config.toml
num_hidden_layers = 10
num_attention_heads = 18
vocab_size = 13015
hidden_act = "swiglu"
norm_place = "pre"
bias = "none"
init_std_o = 0.0
init_std_up = 0.0158
weight_decay = 0.56
lr_head = 0.00552
max_grad_norm = 1.0
warmup_steps = 257
final_lr_fraction = 0.0
batch_tokens = 131072
train_tokens = 1236000000
Each number is 128 + 24 x the weight over the matrix's rms, rounded and kept within 0 to 255. Layers, rows and columns count from 0. Numbers have three digits each.

# layer 5 attention value, 1152x768, rms 0.0227, rows 179-255, columns 336-383
143136129135129139123136095172146087177118136111129122145091138130167128146156118138118168122180156084137090153142142143103160140112172090152095
135151139120117112140121090104105139147123123113133106080120119143161132124112118126167122132112153129084141112128145156093129144089131174129130
131076129114134147102125121125180155178100097154142112137121119124121108117116140105129166119156147116149142136143153109167163135130133127192083
105173118129145143103109139082166119133104132124147132128110116148113134091081092134136141122107148135103172122114121112136126083110112147131105
131168144139140103102148115164124124128107107164103128131151132091111128138102111160184106121085159136121107148093133119134090115120145142107151
166126119167136129104112131080064137157068147143142109126141145119134168139103145141122134109155093159119160134112154127161091119076136128086083
102112100119105124073179092117108165140120130137130110117088153106135121130108152119111179108135133104107167109116207112138072136151139079088081
111072143125156096146104128106119116117149160109129130104159092133080138121135154159176131151115150185127104099116124112105133129131140102077116
084119102123163090162143142173123145100148093134126143114158137139140160151147117083148129081101127134124097138152134137151136119177128154149132
145132125118171129122151140158090129144138149140111136143135120108126101156159146188138143130160146109132100132130136123096108098146116096106134
128163154141163156189104150168139105138170152107167145142130128145116103145150096154144098131102138096123115081177115129120156136103104110143150
125072142150105131089091124113107175143159137140133151124074136099133107096153109160123181186149151168144137149107140140114184143165105180155181
146109126118139143094158096157139089168130127170099129093135138139096156129088137145154165118082126105161132099111116111152112130142097116122094
111113138133118151148148185133142149116120105149134139164141118149155137090138083108147149160112162125113103101096180120146126098117127083129121
132141131118134093130124149138101104133116131122120115100169111143130138174120128107115164116097129143115155108107153125113115147153086130111117
123121114120102158106144081117122085118156098097103119131168146119141164126141099122129155091108138106098116137149146124172142133090134124165146
072105133096132150121144120115156133121168134147139112132106113141131108120115130130121089127127120069147127147136116094144133185100164111134127
102181152101145101152150089134120118114109118147128132122121126143164111139128147114100117139138126168111106119103130163123127122154174145127127
088112116136128129121102091125113144128078141133156134130109140120115122130093128114120138129134094127086124143146096143136111130114108089103105
120116134122124133145100149137119130132136137106153132116123151155112128166115149123116112116141101129127152116123144147128104119092117076110107
119116130121135153146159091081109128127124134103141131184127125089133155154121162102127113155125149119119155119158134118143137117120118142166124
114128119170129134105172130135120123143125097144128123102147141095136116105148122163162180144072114120110102137142065125108153119147130136072127
105130161126132106125131100119127136145160135150136130159092145112138129130146183111159136166094143106116104115138125113070148131101142130151087
106130115128130155132145161128120134146096156158124116137105132095183106111091121128184146156136164117103110101061127113092120122142086117136138
161104135124109108140137111132143152121114094127120134118084134131132114154116160158127145161127100172122105159156139148163126130134150113146102
141145103101138100148130121102148179113148139153148123161148151133104126136125154106120135186160110091121155082137123139130098136095151135153096
157146127103126140127133173146116123126127106131090143119148115111103093145092094162097099160115139110104101154135142140160140166098087149105133
119162124134144114144121108142154153105103120131104151116141147082128117130103118118109153081118156097097149160117107134142160111119132091130094
113131141124113108143135123119135110118159124153135123116131086125114104067101117106081150059090145078150179115125117110131118120159130106086136
164110145115113139112157132172160119123105108124104124115116122156137137094124073121160142144076124133129131132103120146079138099127145088072137
139116122124104126153096109152106129133130107173154127135118142107128135115115085115107108134118149076148119107123156155091134131109089136086116
139133134116122149118156116140149162140123131112108133133123130101143138092088101142130118118121142101132139102141070108096123119070157149084114
159113121090113117138154160156140086168117120108117128101122118183124117121113053134111154099133093157166146116097128140140084118136115117091136
128117123097164122118121135168127108141123126073117120110113070131128164128070153133100089094137121136171174107148082137110143137159125152060127
110111101117139124124166149111143139125120107102169121109121134126088100130146092153140119109157123156069094133128153099127112173151093119141164
150084149144128147121169125123122071117109113138125131094092151138156084139119190141120127112125104120127109140118133139145119137154157119107119
105118116121132138098148136127129150116129126092135115121094109152104130156118153124119132142101100123106123135126110107141152143116180115155106
096153111128147134115124105100168120125143120161088134088117118085156092099122120110119152133132131123119141143093150081142144138119144142142147
147100106106120153162133096140171125123098138140156124113133089110131138097119144146111126129105126166119167126088118139173113115157173114114121
082151108146128145115085115092113138133144152137139124109134104121149106120127110101167150119142125099154168108119117112136109149142080153105151
121171130142125138155137124178123140114140129104122140126120142110126158121123109114122119111142146126104142137157102111135112121110172112173110
111137109156139142094085127117123169141111163129136135134126154113178095190075149119112147136123135128107097121171140146105126117099100180138112
107109102129139112137104167096161141128122148116116131116170104104088145128173116158171132155114143136085118108154095115149154107112137141155127
104150150159102104124103113106139112109133114148140140156111114135157139110171133116177139135133136101088106111118158099139113088150107103169151
146133154132151147119144148146123133131116126156087123130155127157178130154080070140166155125116102161135149151117117104133114137114160132087145
122131116102115118163100132125124124128119123156147134101145131095094139094143146134083125139093136136130147112138145155135116139135115172109130
162149127117128109116128147157104084152129144081076117127136115162146171129082180146147125176144100131116129142112149126112125153127108134070140
137129107141105142138119152146105141110111104157160134131113139139100134110127107135101121164142161151125101158154170135065126102108124114147093
152141117146128138150102169096162106124145115153084116134161112169129126119123077099139177168134098143101133061069104135144126129114083098126122
157104157135115139127141101128125102129149124139159123113133113158159118123072170100126105177136123140153147117132120161130110115142150134085090
179136127108120166140132157179127093138084114097140130093129109143085140084154131162094090119138179147091119159102156153114146146173119084130134
126127126089109171124159134164137112120121134111135131088126153157132139128100163162081129140125158137129137183157147128118088141117117146139119
083142122155142077135107101091121143098130124105136133160131144106107170162131129100160144125140076148109150108113118132176127121152113137079103
133160123168130147136121124109143052144145133095094118114155132143144114134145119157155145089128129128118143130121134130167125118187120140153136
098165127112105123119151157113114049119141141126133118137160119146109125163155093137136117061124117135109152158116199097202105147119138116134164
140149126133096099130127078158132101171116140117135120109098137144133120111114084115118153109145164113144114139144125158105108089093147112171128
096134126133124159095129115101135117132119143163112118095095132117163100116122135112168141146118143108152151135113161107104118129121104140135157
160130161147139121137119089145095122154127139106154132140127136118087158141163167136123093099106170160117104140158122142128149122147140117127125
107118101154121109100104133093154108181112135132109124140123117140128161119136071138159192143104117089129124109141111132087131119117079161109156
123139105128120097138116129127129125117125119123150138132117137093129114116160146124101153169085157119129089160129108113130095110130182134151126
166144113092122179147145130136130154136184119124150133090146136098124116068140126155096101152117152069137102160118148128077118131138146171121106
073091126174141107141134108078135106109095129146149124169107136146135162135149132108166152113122173140088151094093129085174164111171087098139121
131146137131154135108137113157108114124125137136106120127099116161153138140086158103121111129155111120158136125090150119110139149097097104123085
133122154123119096115132085128137166123146128140122116161102116136169168096116138104123115137141101166159129104139130122139147134138144130103112
176140132114157114102131125167093149141130167122118126114118153106137114130112143153103123073123128098123131113132116147111103154094152123125149
148126136136158068097073122137117114132149121112125129141111123101118163122133108143147127088120099107160181149152103108071181149127136144100123
162127143125120106159117156159153076111096137131115122122149118125089110157118136135145142127151103126141150088095105102137114173155125085139096
136161134114116180129136111133107138144107125135119129103128122133144105084108111132122122172191154124118087142092163123094100121150057158144158
149122126168118117142119101117126129112121122140114127120130123152148146109103115126120130158151101125140096105111083161121122123145111146113096
139127109131144121136105124075129124110146115134140131146132088076103099133154158122107115133111123105130133089104122122155144155149120164150100
141106140126144127120134150141133151152142112143161117136107136094131146151088177151114120168117086156132124097108130102102129119126150108107115
110144113140141113144127119140127104153126138106095128123133113135154154164126103133156124122127123157107140106089124103144125147105098083100133
162147137103120117164119123143096115128126147103153125124112133158129125123073112113089080106150148145144135155127127145139123131109097146092092
126050120107131126182144120150130098136127151122142119109123151118102141150132132103121120109128151170131116120163151142164132081107169102171145
127112115152138158140140132137151124092106117134109120125152086125173144144131085125139123135138156129121149096122118117180159143119127110143108
155099123123146145155099163139111127149128149148096116129149119143131124145123195139126090146139118126139130122098125139087102155145102125142125
133102153130144132108144114143098139138097134126139123151118137169127113159071135124093101107152091144155150125154128143106113109144117125080098
# layer 5 attention output (transposed), 1152x768, rms 0.0222, rows 179-255, columns 336-383
164135114117102119147106123134127107093135147129169109096151101194126087140128132141132156085126139102159038097111154115159106122134147105169128
141174118104110131106152060105172143117138162121136112130105169152120097108101118142120121150145087127065149128139104135112164123118144086100132
136112120140143163110118104107126125105105117115133146099119100131196147141158166127172117142097124192144161137080094118103126123100148118108185
119112181127145158127074164140131126116169112071102127082123143124179150141113152149091137119110206129154186139131127106114111131096172140141136
125130159094080138087122159182124135146148151107108137148125148121147113105121113092086173110146135125171146119130115121094132135110125123128142
129156147136128100134142167125127143090133118102105125126130123157103140094134140086091104163137113124153081144138137139127079154166097112116125
107137121159091150122155135095123137104107113148116126104130129149120094143136132128151116218113107122141160130094154068150119166123154131113146
140127111140173151137192135126142146120159112112136130179125163123127129126110088135133127150116062138098116126145103158112115114156094113074096
109140094121130165134110122101145152093131059177137127127103105139108110116113101107184138165104075150171134138119107122191159098125083118125111
120138142141136137121130138161118092121132132164091138125146173155128133093157148111154100149160159121106131100111162134132110132165107163109156
133124108132124069125129086127124079113157157130143141138154113131105136133127117182095111095175122150152149157128095149109133157118152145187169
131124070106102073082127129079132082164155151164125159124102132123138155132133097183102162105158139172156165098082134165099143122117083118121118
106109143160110142146145141135165148118128131102104121133118175114151134122136125096172127170130126128131180135156144105129160165110150131122127
120113111112093122154118078110120104115160137099140120129130161149140114164120123159145148142114149135156130158119097102120107134120106166130097
154086109120097132153136138133142126084147138101121109145123153127125100093097131131115117110097144115141171113159123118123157113110153081102142
154170103157128138103136144138127162151174109122155155074135143156159128181140121160136124159130098159101101148121135118143112121155153113117120
113144141128151123100112132162125169138141107145138143044108082122156153117112138139131162112130084168101108078114152124115106092115125140158139
123134101097130111149124125103149118115124124150146132138142103088096129164163095172125111130155126125139152137116177140142119131113128151146150
162094101155129104130117124129120130100138173138144147116155142111135125100129108159136142129193115105116111135135127100147156107113169138144137
129114165138117144147117138131137159135135128130080126092112070113128112087120141132119121125174156130131151166048155139085125141115156163126140
155139125131120107103157127105137125155161135129133123144152140181127143176102106123115151105095108134135107127119142137141097134151111074105105
152138100098089123173131139121108094090118148093142141102112150133130114131109108133158107154130130119077215091155124104121130135120150122113139
159144097097129104101148141106143120071140151122144147140165175146082130121145084148133113115130104152131116115148123105179124151138118130140117
168123104130088136118138101133134120102099127109147136168141189111100104123094107131144145172136136111147122153141070101124139145103147168107111
118098129111128119140133114120133128119135169161123149142132136118150139100138153128128139125152126115113117140133099107107127132124152142142140
150123108157123127118158139123115087143161152129131152131159197150134121133146137173134151103100119160168088145140128139155112114178110105117112
137105148147122113110076074132121133159149115130109115121094129114133143063143138102123162095138139164145119124144066151127150107110120073136138
111117135140110167097148137163128132107110154136129135111147108153184145124143133150127125157118148102132089115130082127146121116143135169130092
146196132095174118159156176142118121087124132100115138155128185133083179182158078131139084135176117117119135131148151118129154115172130104129124
129094102123127141151096143106124157099104171094135127141144118133154121119108155154134109154141145095095110103152108119122127130128170163148129
144155092104107151128125136058138169138116096084126147119135109119147104168130078143138120130120103143132109163142120106135142120094169111133084
107172095140133121103110124141148126101071127126145162115130169115150155121139161106132142131100125130126065114144057111164125126116112136125117
128121128117150146158117131158133149129079136090132101148119099114154136080125184121108131157163137112147156121107121161065186099128202129122147
130078104124123133150113158112116133130061134112129117162157134094159082117084162085150144136136118109132093094100141125100131097094148104097176
147083120124118088142093123144129120090151133121098101156096144144152105099072151138150159145125118097147147127130090140120150087105156105113132
103126150095155118159093097126128132125158123135131125092111105101130165136141128097131129135101112116074186112132165060128118152115150156167170
127108118118123128167119125066150125124150144147159166167120139131121142111135144168125139114120121103140126104114159116139100098116112130117139
117151139114115171130138112146107115122115131120133155068121084136125142115168121131134179126142165138098140099141151143137106131144128182125154
102134156088123139161121125126114112127176143126116154059122108128123170124140123145135124133189152132105122132136159123142096115125125136113154
129172113135113121114148151152108096092108131120108143135144154147079124109125103112118136119173132151108162138126130131145153123146130120123145
120126153140142123105129148121143123138141182130146114155130131129147152144122130149130114114153129138164071136126105133139144124144073101112128
115142152151142130093098110149142140145098106148142180121121177078106146103140126103110159145142135150091128112124118116151152165136119079125171
138111102122116141149091102149110118100172137126125138111108138139104127098112153144102131102150118101113106114156094153141109116135076091105109
109157145122132128148151142086118126076177159101131121118152123155111111169125066162143105120147142136126161113127185137146115160115127152151110
092124116111119175136119118136121117097104135137148168136126131088106141109128168113116105129116163111104169103154112116113171144131155176154175
084126140119118126141122113141119117133148104120110136088110109128133115145145121129158164113138161153127131119120138121140104127147112093114156
160115109109108130173098128088121164096102091101126144155148127117124067124095130135143111125136125113111134109146144122112127070109133101111159
121113134105126114151135114093113091136144137099134127202130143119135091161093110163187143151124157130159136118150112108115130143109127137128109
140177140104102129139151104150129123133119103107136125090134162114115167091140131124103136135157123133158175163103129141114151116149150137098103
117139187116142131158133126137122129124101146138114115139137123116117129110122122096127128121157111153122169127097174090098135147102156149133158
124094144110118130184101098117117146132162115123102105166105068147122109136114123162133127126202131110123112150135143154098128108098144117117125
119134137119159084173102086105140123118165076167138118123126134109110142095157110150132161097184119171123142128153145139151145141098127100137145
130103134140144105133104149148089112133152151094129105130129104119124094117092116121145119139127097117130144129104165110146111116132096140157122
116158150148140119093114120175145133152122074145136114067165109137114179116144144100087108152125118160090127115134165133118148149121123131130154
132143116100135117132144132120115151118182101170143135134102097135109139150141087169122085130101124107125181083161167129077127101142120139142152
126137111169123147111157140141142126101100121129124109141144138135146138178145148151145114159109115134141142119165087143129156146152141151141140
100137115123109126104107122143132096113100122113136150085153084115107103115130127127173187127115154145095136096117147124137102156119147166129170
123157169106155135105149150079146146125148125143138098154105130140107125155092112108094071124123133109113156126112135117129149166135131094134100
146141097111103109142120147137115126101119076074102136159159139169126081135112162135122132114105124174132128107124117176117143130135129076128092
134122106097122122161147136120112091115186164147145114141125143149128142148118093165162109125128141124134119098203126141153107143127068108117117
139125101139133124097093104163128120136087125101111124120115108120126116129140153107137134115126128163138052135143067151148129127128114085114135
140152150102087120155135146102133113105203159117118092136155126161121132145078088117133118137110139104126140116117157120119100150094123160124086
152108160127111159117139144117135153143098115118120144131147120125106087090112135115117136141150139150144146165086138115129139119126155155120145
119125128120136108129147170131098124112109153095106146131133155123124096146124141117145140118128110118098127119105136113128119104134152134132149
127149118143130138103108121110148137134098129148150147128129176117083129116157130109113136143131110130156081156162113114174164119137138117119137
136119084149148155131086139121129171115068150120127131147143080133120113113131137103118055094121156095107113080124144143120128132108135140152155
150158138145131128121149122144113136122141112142128117125124135122145149102146120147093081148173091126163141173115162144095148120114125161131123
119168144128152084109154122123142115142123098130108125140156154133125109164139115125161136151160121165132123175162123128161165128129146081129122
121124154132123132125152140156136122132124143100127122178130179101135126142112135134134135165159119135152151157098114093116128121124152124104133
136144166126121139122135140140100144159189086105102133119133120169120177147128099130136133125137136158129137138121171107119093098154092084102132
149084112107111153143112134104124115105124155114140170101098134104094100089114145105129137123148133102133138124135133099121123127112158161124164
164049108141100145147101165120119156089121138121117124084151113117138103057096165132104097139166127091129082138118129157126117108157120153130115
135117178143134130093129164152136166173115098122102122126139103078132115093092133098099130170159104164159078154088114149118156118106164087132130
123111152114102123154151132111138140135156115115110115124094103136158122152117110132107124121126162135116138151089122138098117168121136180140107
114120151146105163117148087134108126154170138141141119097132137146159150131145123137128137125127151115127103150145114144117087133136082182104125
105123100140125119091131130111170128140115095155140154121127119131061148073148147116105100121121144117143141164118151123130154127137136131131102
153121137128125120129135176124143130150103134148103103175141154121134113127099143084106127144104115122150122131101110113117166130117160107134113
# layer 5 attention query, 1152x768, rms 0.0285, rows 192-255, columns 336-383
152134092154153094152105153092125126105113128110131118124161130118116166111114135128130140115082113154134111099103130133107157148110142163123122
136104130117126159131121137157108121116095133144088133144113160148147120139155082112091145117127095110153134125133145114131120137103084115088103
100159144147105151162155128131151096136088135148134112156115152103149149118154114124132136126183181148136157127123085149176097134142130106123169
122116128166148139123118107123125114118123139131127107137147111110099135120099132152124130176109144165156145110106072153186109154154134121121143
091128185151146129168131142141101117159087127097143119133125151131146163114157132126144117122161182140120126122129084130150108148126144114112139
106105127122139129124108119164133112096116144130141110115126135121118113125103123139126118159109115156134146131120115140143112132133156117107138
134110096121154126099114160136147136125154133171114141108119106103115119126108134126148134150114110130115127105129097113116146105137134093144124
132113115130125167122128109102140149138157096130126169117117132099126115153169129098119145093165095093136130153158163124111129082127128144132130
151145145157125171120151119099111093159112147112141106138152156137143153105113131112127140129141167139141133126091140139150121182137146171111110
119145161147139093115113132131114103119119152112159101143140128164128134101118121154139124138118148153126127099102106137141130170136123139120139
135119126137113143139145131132123125160159113144128135098120095114123154123145169111130148144132121101133092121134138133122125105107122137136129
151131102118173143126132132113118098137101113073142098144169160123135138115081134127156130156115135170097100137123099152150149177142168145117099
140135159148137122154154149133089105130131158111137112121151143133149142098115171129124114155143157130144136119087122110173135173118140147108117
128094131124111105130154112168139135125126140149128107159095110131138120116114114156142088133100127124148121112118108140092143124132120142138119
127136130164099098131156123141123139123138152153111132134101121153109141130146092157136142103139145123129167128123101101128121124164122117149128
112129108132100122104133123155171122170130112156130160088098108121087137190175134123104094121121128083164134106159144148093133065124096143111174
108138158146121136147149107148126120141098126133115136172125113144146130119128076121107080107128137103177157156122163110131133142122106093120141
147138097094100117151106119101151147121141103149102150136105126114120113136126136113111139111117108116128139118155117105076121100095122137143129
098117110096129138152109069103140160081120083120084128136117121116111109120124100112123117144166093109144144160130133121102143098086151132129115
131164127148083125118151096087115157148158143150129157089120133125135121139145133134132159110137129121107156110157127123136104100125085161119122
072118075084135123133127067116139149096147091150101147124086133079113093135137127095096111136116116121135181161131117116112162076117134103126134
134139101135115122129105121079147164137176129140133154105141133150130114126129138139136158127130123118121147130152116131119115100130149117118095
136153139127134112099112144143121144132127126183111103100114094121091114119109154127069163138111128146088095113127153129111133130123075134133127
143121123193156145107135141125136094126134155135141120117153125116169094138162111119121149122113174149122134126092125101118144141177149144108143
159149150169126153149145170143127134125161148085149104085169139159130130114139146150141152129138144139108094098097078147137109154149137160114124
141121171164126130144159146184136090125088128135127070144131093110138161153133102143107093126141147110161100140093094151144127133155122147111154
116142108108119125129102098131148117143146121142129157125127136116127100150133125127132103123147124102113171165141133132124131071105123121134120
173144114127108150152131128140113145112151124072117114096117128154140114103096141158165150120153114119132124116131069095156123126145167150118089
100156117115141119108135122126142121143100112165128140140123105108147132151100123071099131131120141104154150165121176127120145087094078125139150
106102072103125133107096122089122122135133101152149141132100165115117107138131159078107144161094106111097166160131138100115138116099139096119117
137109184169143136142132138144132124112112136099145111141152126135145129109126124140136133117145152114174111107120106128143103164159137151117151
117127097056148138133121119129133116130092103135123133143118160098136111130109131078108119151148119126120176139122095100100149103080135144114142
137093183115150121133143124150120142140114125129141107117132136110120145120091146101093133129120143132150133098151148126109123140101147170115109
107136117098130114108114146127127122156126083164117152153115159104139109132132133136127140125111119115099123167142121124115139109097114097139125
135136133163123116158114135131137152108128138124138103113147116189099138124132094152121164123126149136133102108127145150158124140143146147139144
101135092122134106098090166151109122162081127144135113155077134138139091146151145133134100154142140136140167137114151156091135130145129175135102
131115109165143138140136127150118162127126160090163149104143110144115160117130147123115137120146127142126112105123121125146112105137134166120125
138139179155128131118114129167128144160116151129132114121134064143118139128139144154113113121149136123135102100128138160134078153144095181118139
169115150180153124148131112129111128112175175105114138129153067098108166103118116138155124145121100112149071088119145142120115151163124154135089
174145165177111141154135146119115124139127155107128095108136127127134136096143111174142134139180139153152136123125137147142110150162137144132143
117135148076147133126123132138118128124097109152124104159127142104121119124121143141117116140123124111112135150123093095088141122091120141135143
106115081073135142102106139115132131119158095168113150138133149145123107121135150079120156112088122126090117170132133100121140085115094089144124
117099163143142155143095139137111110113137144103143079120149091111128107136155143141087147147143134123111113121114105125107142140130109127090128
175157144119089143094145133105097109151116163135137118154131105133134140085089114198126114158104119110156117120152112143138103165155111095128074
157141115104138138098167152109109091145118123135131122160131189093118103124107167139119105165124100149059164137132092119108140138131149118139108
132108114140120129126137138120144139103144106110072148131149144142128157118137105108135108131082113126137139106143122130165175144148135084111106
129071183123138138133099162090110117094125102125136123150122170118116137155095128114117155139161161110125125154100102109128088141129150126109146
133111139082131127136111147077131123108100156095074125154164183108125142111103131143157119137140097121083109136130100153164127142132136093121147
126083136188107143143120148159168115115154171146131139126153080141142162109126138124135168128102123132128111166068125136123144116176095124113131
131171144115113086135104085115108111142165094153161082158112093132132136156145130184115110139144092099158146144176104137134107093108097106170125
132154163144129123140101112146054144159107123143136125106077064141097121132063101163110123118172162122175131090134164132111093152089113156141113
172116135138110119107120158122157123157147153157105152167124148123121135117126131157146073167097105116145136122147149174115126163143116103169077
158136149141111171126182150180129114153175140128169141127103131130156125125132172094133135151115161154132128150109130110112137163150152171158084
127177152147120086102135142122148118154136122127113125125130146152156129123118115146132131148105107166063141127154118132140167144154083065136116
100153120108161109103094123129141137139103106160131128201104141126136103175142121099135108159120112136107159149161157094109109113090138096122134
124095180146157095126087120159106173127112106081125076104112129079129114155133138134109173180151158136138116136168094114119159128140126085096126
118083143128124146125137089128100129114177164062134131101135064102126157095134155121146156111159144131181113136106101114143115128158125129109157
113149095117150113120125128147178132114088120144104136156124137092141093178141135096129133160133108152103140132121134115112142098086124137092161
131121113123138150124135111154124125122117120117114141127129163113138102133127166117112095157145106141120153121126104121119138126113173151117100
121124119108155115100109166124168143117123103136125123185126123137142116171155108106138113174087095112083131144173181131120132115113133094143105
121138187148136129161124140195136162128138155126121114119140093096109140153124138148123100093121159159135089088114130130084107140142076177141127
120168107109099136151140123174121133143161171136135134103155054176140114128143172129121072097100092134158107129109131151118122135118109163142100
104095081143127101119134061127133128132167119113165119106108076115138133133175145125127115123126144090176146113142132140153112093136124129108150
128151099128135090088148165160115105171143141137136147155105130103119147086125139121124133172127146190170129154171128139120086137120125104142115
# layer 5 attention key, 1152x768, rms 0.0282, rows 192-255, columns 336-383
100121116141119103098116080106140145166133127129136151139088149058170144185152077200082143134148152109093159149165139122157121115096133103086087
113145136121148086092124113130088132096128132140150102144065110113141121099136117112116143126100116148129147127170066164114164115142180122138135
117101136081156150139141146152114139123141130132089140106135140109144121129132204111145145130117123135177109115139200147096106105119109127165151
130090122089143146136087132132152133088149087122139146137104122142101160133124106112123127136138131122121140157157176132126131098105074106134106
125113109107110151125111142147136119092142119120111160141093104119099143124122127109138130149162106096154142172123129127115127095088091102126098
121116107141115113132119121094153126129107126155146149132124107157119122137114074154081109112113134090104105144154087104129127117114105096135127
106150148167131106119148123137128127139098126112145081109162136112152094103121129145128146124123124160110125087136093143136137177147137180106139
137112136104142164117136139149117111107145140087098104136167149119142146133116151115180151159141141121118120074121131154130120144100149147131126
139129115104128136133110135135139147111139127128127165163117103107124157151153102124099110123145130098111124140153138125122120108095132077153125
113138124160105111133137099157152131146080129132168108095106113136140094128121100144065111110076117163142128142126078128137127141149136150086113
127113141116128130119113123115111143140153135126108153150134108114114130163125162137114145109196132076128145155143124114126132108115128113134118
125161133136139121163142119123138108117142087116126128132118132116171137118124077140132147162131127131139131116143147145134127092076114115131127
121118138176107096125131130118110149136114116146177131108085129141145087141124127134094137108080099161132150115123110097107153136178094115092108
147132137110136112135107103128120069131113160109121076123148153153116150110139133125134132172136137160137118107128105148157143161158135135128129
131114123112130118129129147121134118155123156143129092115194145118121119078105148166108113124105118138124128117116096130115115177162163121129122
140153148116086145137133124139108143140154146122114151147109120148123138159141148146129150100156153151140142152167141136100135125141106093133103
118126144145127127122141135113124126139096146144156058142127154138111139124141134137103115137132106155118135124144108130142130149182119135104134
110166142115115159113106162175110181106172145091139150135133112158150118119122161104181126124162150094122106144109108137084139130114148139159110
107111125105154143125110150157142145094113090118132121165155136125147122116138124095113100153146129121125131156120143163132123102103162134153175
091115119130129155110134169143109154108162141115115188105127104131162110174126134118131130098108103093138123134157117109086100112103135126132128
121127098110135149130123145149141154107166121099136184151099118144136115153140138086146108149134128122121096141147153122089090106098124143140148
112118110145111130122141159132117149109156121126141208107123126135144113161122138117148124096115125102113112123131107113117106108117128120139129
122142115140133185161152138135139148123114093112093143139163131079120163146106134119112105138118134117135144120170166143152108088100124146133149
119116155118094146154153149074096143159125194139164114105147145140090118127146131156141114134130115140112140064132164108106139160111094117093112
161131160111120138104110084134132081165085175154131079128151135115084145111121103164117120173097126141156149103128115139164159156148140134099118
119143145131153134131131093146136093132102140130130060156116131130112166121125124139128118158144139172138132142146165155155146124153122116127139
138127113143105133073127153121129153124146109103146166127094128121121112148150145112145139107151126133101092120136135136127110123120125124112122
138152110126146120090122089190108074096109125120117098138198149142133130118100109108108112179114163146175109126160124148125055113102187138106138
129104118108131169116154194117102202098158102140152161135136130111138072122149186102190120075127115091116122130160157096086109130180090168119122
119110107132111138122116164102117123112147117129143185106118138127148103127121143129148127137109131115127124138109122110112102109111126124121115
126138150129132112119114120139142148142124144144124076152121126130114121121131107136133136143135119122113123127128144135120149144158124130128122
095098082106144150075111135133113168093154068153163173125132122107160092117123121093145107136098139126111111150131139107084100081095145154128154
099080120134148156131100173134107132158112106177126120113155096122186071075121075162156166129083128082124128123097125159093160097112134124131130
131109113120110126130123152117137162102160119118137174117130139136166135142135141111138125109124148118126115142136115092124118095103132112115131
110142146138150105129129102137120110132135129142113100155124121131118131133112108156144126148163126132118126146112147133127141160130116125144110
125102101137144179106122146070137082125124130153126177098164138133110108087127158134158096143113140099163143175148166160113096149099124148119126
100127167162138119141100070179127116135107149131095087154110100124101141140127113123118176146152118151140127109144159158151111129131122118142147
098114146130139141123131115119124136141084156136115115155127116119129131125125124148149131144152123123116146129117158116124138152153090132138115
135108175145129106234159089156128044157098198091116064131142083099130151159149088168172107107158139134109161070086093143183109177142126107152138
112129137117152131108114119140136118151122147134109099122126122143117110117136111124122117132135124122122118122122147134125126145146136134130127
123122051035155182137105182096144149116138087146133139097134151112145116083107099100100120133088120102097107137126130100077131088130141146127103
149144118134102110161145129112130134130146127123130174120124123124124145137120134135157125122137133125132122134138115114135122108116124123122139
122130119083155162189158128109131128129109129130100092113137110103145121122131100130173103149158111092114145118126161119111126123132132135121112
156154123127105120132181141141126134147119149129109137124106108135186101112115132134170152130127092132168105112134050146121105139154137140114119
137137086114122126119136144183121120146111123137129105120103124105166120078137099126122094150075136130131083123111104141098102106147158140097128
107107130141098111138121152173132093097129147089130147116103155157151125178127130103117129107109136110101129163069080133168143124111169102169107
158128127112099096108101129121146171130184109163157125132119125156148120096133144150130147132140138157134151140146131155138115106156151126098182
163185117142116103143170101144152113129124117127162114123108143114135128135139117140106128133135161142114135133109092115140132151135147128131177
135151191176105071198194137080135109134130156076125107120131157091099121146128104154171154149194125137131146094133146121148110197118094098161148
146105117103146128121083145140113121165120104114101117155123081160166148112135090099131101110127109135147140120158136124142116080140126115130082
119162135123161146125114118101123160102132116133100109115188130100112150112113134132155163112130138095176155112185146121096123139140085146126145
169101135154086120133104138118143112167144180097145140112111115156154145135154147121136151083141174126136182136080100163170110126138140101136145
158170139130113088164125093134150125150152148118084136113150134115091088074141177189178152132134113105139135132104145120117141156142121119126099
170136139136117111163174177126145135119111106100124115144112139111148131104168087117175127079151095138156114106140155091142184140121108065161108
158138092083165092129124179059139128123130112138136105145117136118121143094153110090113129121105150117088118100126106134088168116146086109149097
151092134084151127227122156115143122085142096096175101144140156150195124147159113103191134122124082130145129102187118148146138085102172129134123
092105151117145070148167079117108132110128096146154136123093128104157115129117118147161132132144131121127129122144116103129116154146109134113160
143138096102164148111102130067150107105106129132128124128116140090094182125127115090098119166140153141087117145116150115114135106111117146152117
146127096045167141077067071125140093104147145102151134143147149145115145134140200113093122140120160132129124163116124145120120094122160160107172
166100104122128155190117174097149082106101092121092146143133113132129139147136119109130065126140124101103135131099129138135162138135116118152075
130135158141111131191140137115141139141105130104091122143121141105136128154142106135187147076160111102109150114137119127136171107105089117163146
108132136160159131121125085116119055170119168094113126146145153084094137117140182127201135160132152118106155108126155142119131144153110168160146
088087130122138145109096143127101103124113125109115138148126109135123126166104157089113117121125147145098114155150172147134114107140151147136093
109118137169096086123144125123105110151105142116123146144120152157137104133122194127103188107079155145153093106129094147126086135151122109082167